From a checkpoint of a small transformer trained on Wikipedia.
Size: vocabulary 647, 4.34M parameters.
Architecture: RMSNorm before each block, rotary positions, no biases in attention or MLP, embeddings untied during training, normalized queries and keys, shifted keys, gated attention, capped logits.
Each number is 128 + 24 x the weight over its row's rms, rounded and kept within 0 to 255. Layers, rows and columns count from 0. Numbers have three digits each. The size before them is the row's rms in percent of the matrix's.

# layer 14 attention key, 128x128, rms 0.0909, rows 100-127, columns 0-31
115:105134129104050125098094114103125099147154086108146112137154162111148140159140137101178112118139
091:146111178097178104145070105106117155146113161176141129144085123101145136068115105093109117149132
095:109161112107166164065130127105140145124099143176154148148123109130115089155089134116132127145120
083:145150162167151128145172113125120104107200110180125087110124124136122123149142132115158107160130
083:106134142091108129137101185120129131118127117104169146153158130119096144080119123108137123116102
096:107117116111061142116115115092130116120138136121164141163153099106098138116117137095082140153122
095:139118127102013157119136141141122135106162116103152113106153121117115167117171114127140116129103
111:125108110085012161140128125145105133117144119143127097145145121108135145122166147126132142140160
098:101140143105082140145102086138140141128144130168123103088170119066113132170129108130165129153159
088:151129152124137112113135144093124141129128058067131135136170120106145096156129139175143117108145
094:095128127141160101094137134132132096148099104174098147144127120102116137130105119091156183118155
098:113130098125118134072127109116139120106117104128109085097073114160133121173154131117095145141147
089:104126093107093136149139114116158112110153094117135114121119122168088146129132152151108113119131
096:095137113168129114118122115112143065075135155114097112105145141137127132171143160129176146140145
089:143141133136086110120128147144144111129133135148109115119169161122071115148114133147163123111108
089:115178139110161173105146145126137146142099110143107164128156096110176127123153122120112118132154
087:121122090106108088172159109161125156089135132140127102115126122128094123150106146162115095148122
089:108121153102111170137114140152088114147145105137150151161135124144148133081150123138149138141153
089:118128084167134138153163174099113132105100141142127123097107109116142129147141149134172157144134
090:139125113154128102107122096145162126086108108109099104114136160101121112095104128134108096200132
092:130142182147115162085157141122154159117132108133127108118127133128152167116127127092084175124131
100:150148126118148166135163143106143136128101105122140133148147128139140083143149159110126096123123
092:187105105129075124143149125128153099155110114086138125142116127136091160124128087137095120145133
101:132115120096073091135135155126112106104167109127139098144116139110108176130135131102114134134109
093:164137124163115099108150152163113119113114135118109125135134101097124130104146097123097129136110
096:137112156141077119126136128078105152111116130106126074110142136120140145166095110069101104095101
088:138178139132109190107083105117177151151094115135100163084108167126112121126123137119122075087136
097:138135091160097131152139172125157130104127098159139156118114140097153130112134128115097121126158